{"n_layer": 15, "d_model": 448, "n_head": 7, "n_kv_head": 7, "head_dim": 64, "d_mlp": 1792, "vocab_size": 8192, "activation": "squared_relu", "norm": "rmsnorm", "norm_place": "pre", "norm_eps": 1e-05, "positions": "rope", "rope_base": 10000.0, "rope_fraction": 1.0, "qk_norm": true, "attn_scale": 0.196, "bias": "none", "tie_embeddings": false, "parallel_block": true, "extras": ["capped logits"], "init": "uniform", "init_std_qkv": 0.0237, "init_std_o": 0.00434, "init_std_up": 0.0237, "init_std_down": 0.00217, "optimizer": "muon_variant", "lr": 0.0133, "lr_mult_o": 1.2, "beta1": 0.93, "lr_head": 0.00546, "warmup_steps": 0, "schedule": "wsd", "decay_fraction": 0.817, "decay_shape": "linear", "final_lr_fraction": 0.0, "batch_tokens": 32768, "seq_len": 1024, "doc_mask": false, "train_tokens": 318400000, "steps": 9717, "dataset": "wikipedia_en"}
Each number is 500 + 50 x the weight over its row's rms, rounded and kept within 0 to 999. Layers, rows and columns count from 0. Numbers have three digits each. The size before them is the row's rms in percent of the matrix's.

# layer 8 attention output (transposed), 448x448, rms 0.31, rows 369-381, columns 0-111
099:539510501550444627408558478565539493554447555508432485464513536559536572461632555498510573530511495510523560575488441499428420626444546558452483454568525523505486502523563481553531471469514564530528500477501576567482502489494468547522434510425500422410554527454467512534430517544576450423476471474440473447460485591549560507434445532504
094:481476564543616369394508420497483501440556474479451530522535508517465511458458385479543448551503469437514410381490583441450517484535502464490420556508511520401538470526466462525506492582594520598533550458426528503561556522565496535419516543505521525523490491452512499544575516538469562610523500502474495381543527451482451527549435450558
099:617535501436484569403444464465553459452452489426473513492547458503455511490440540500581510451482486546526478500369550526501442569476383560458455593504544438448484506389505597430480604475444464441507536514501491549530421430517539490561472421581453545451472406434563501472492477605387478430491475505487532530545471465478445466491535534521
094:439513485605441568454506576538473551522479491507458474522513530475507471515543489543530468462531550507529570469502493471543591442536595509520511507502509554487515528592597458548451567508501506551467588420520457576528439466623561458475517476411538437622515567570476511530509515545466533549485564496478544588460366579454581430491478500449
096:470417495615566481483399375488507514401492481442485521496488598578506481480463485593555449535502493448529465446477451529584463547519574544472425493554491568470567628479531538524565541493488480523431486536459508454533494410574501517591484552440507520531513542480466441470489522465423576522556548539561408472579456410510499463509456474533
102:530533504497453502476557323424547511566447512620526564453463422549469420497472500476542421502432575548505522486489388453519505484522539468451459346497559517526473508500483432519517452456486433470525571446483466510546480481449387585456440521493477521410355514542541599368521438458563479448450499500400512425481426486615543483311471465501
093:484483471491582543514480551456478436563454465500510440518437514552502433555507460501518428536497433449549523568522548490517462586559410508488519552555494431479454444450495437509523510597560573506416560509548517449407408522586527473461462535517495497490575475475580449510532586448506514512508428493533521570550481485537528514499508556487
098:423613508526465525596494508482505518482529441537421385505467405450450522509474591509567451522497524512512519485507574449496490426572403543581420525475495547398568549528425476495532503460511488576474508468502500484489577561434423530486445573506459491492454499443563513403476541525494507506596466468445504515466463495535538612492572574529
091:462534537464552507447557500526473460477503537521518482458526507493566482458453464478581491531432523537545550429501487519442449462513480454510513546596482553533505458609490492466442521519619623577439568495638511413565458529562419581534529512455510497409473549486533475419482557432390559508629436539538464462523479499522462540466352445553
100:436563508574521432470465456549511502487568495408479491579478476595469482509448528543498517498501470431515417447480558456575520486520401460511407491562494533508515485459609495472460512517543429533461582426465506461529487446468531490485501534589479574483525481548534576488489452615452417591555469515545438451456449481443458522521532572515
101:446445523393459573438489513432435505496462526478470577427531519534492506531499486542502480435491570538458510504501533535607548497545529419620540520482514462421523522599524413547518587452459521574506457522443609536399421466424477476542502486511511494627498522470475443463531510624486556491479440456432433498552466491417506569566451404497
097:433546505559497505530581580455417548490450512515521476438513513471506416440535626506489505477553530507393447477538454509567519424539539545541487495425594499500461502519515403546576531542629525529508612488530500589467526565499497426553487488541422507500534499479486450536507532482475544431510497520484520618548550506563509546516418491523
089:542539496582500541485535481461508529583486499469428513435494506455596463481564621480612481496488443452573493559551400454459469524536502553616580524495457521575537430468498500544575433526531465447585498534530442515496458468528568455563565476399503537499537553489493514442543581431488509588423485575548470566510500469569504457416513454510
# layer 8 attention value, 448x448, rms 0.251, rows 370-381, columns 0-111
090:560573547492393544513483508518484455528502468424502523532573457537507621554568539519514529431454480457495530480511426469478453557351495444513417483466527501505463377614575526500457415443464481507533472503502536483503541513458500454440608423512594536537521500552507536433581445594467487495438544457535523447542501436468531417525452429454
091:560434435547538443542545450506538499573526539462398457518428536450534570481481495463491548513468476480499536488477490528487479460553461460475499509533461565495586502462576534545455499530555500485444507667439525560526473570537482434508489448568402459527407486482461515433433484461538538538523475542497490432530475379529488519493530533512
091:502511445472497533599448493540646549515552428449458530471519462452514515504490459443537483503527551445552441434495384496457442496399455535494562521568486620591560480401488615633430535570534475483507555495449578431518448468577473569443584506455559466502485506497534541478379446460474467500523488474437539503447519441426537524577457601445
086:537507491441449532583489550534506472544530427544448553546643490482549544526510501355501527474476488522438452556514492485542482583457501456520433447542498519494522523463482470557453495507471555510515479541481482532542532583516518456471413506492522628563429565426461444506507464501545429487496517466498577392493469476550533535512470491476
097:460481540502512528446432522548379457458551435485580573487581439530452542523587493556529502627528573554530499507527469479460444419447441414535516539528512486492466522509434467477532489493460516504483544495489518517509445515456554572491489598500532477539531524458648492495546402520531606568575506522572447492555547504485448516457583553571
089:476497473461490514474523530536485487503503511540477490566528469420524499503517553557447493551484521629513525582530545486515445544510466417517540514532552526562550608536571473454443496494463476514485489466378425420525434494518510553512601436555487501516476464457531602576543530426536398458451469466521554536434507510554584469529548504539
086:543484490478608545484479475607583524523488557533557490564464551543503489529522532539490556485510524570528521496399464492501525490472556540403574501465426408506513524473459594511534582526532434463468532458497448478468507431544523509517554540433446506552473481545549472542519547518454496403493463536488613495544512490515548572444510527560
087:522530557467486490474461465545467509480449385474548577488545510474445446553448507502390537530550440511568380514460520502456466449483514430533427530486424520552560545473510402465590452557471481519526384488534479544547460474511506513465568477467533452529525547452479519463573526534495493486481529472553542489517445456427500522524478596413
087:435466612529435480487515551420523418487508500571434519494529490539589552498505418541530493448374502607551511462484446521535557548473484458527497512434481461527503485431539536576503514475543337511496520627537499529474550474456540470477568379448356449487485621451449469511412427445469549423456508461529527417491604565509543556464553495543
095:599449465526515497524478541473604488517525384467457544492522507538463415471552534412469495418503512457515395501603478534570537503417518496464480561542447573510475463502445580484617522522453615395389605448528540431520536541516440520540514488492595521466510486431469450553394407610452516506454514476503521478543542443486476487490526568422
085:469542451502558483539448488527414429419544482487628503477538427493571530460479475486397454485480535437488534587431587497512581488430523438517511530443445395459470451522435479487433519535447519418551475341458540536455534493550469659385495503496445497454553476500471539503479458446502541451443506463538648452466524413492543478478493468420
082:483484478545578520550462543520469470463592517519508502423576430483484522506495563573424533537512468508486468444500493554476455559668449476587540453530557452463463476553507573438511533474558501524507535451511493529492468525649616556509536539513488459388502501524577476530549569458553530372551547585444557561494461590509551540515457519510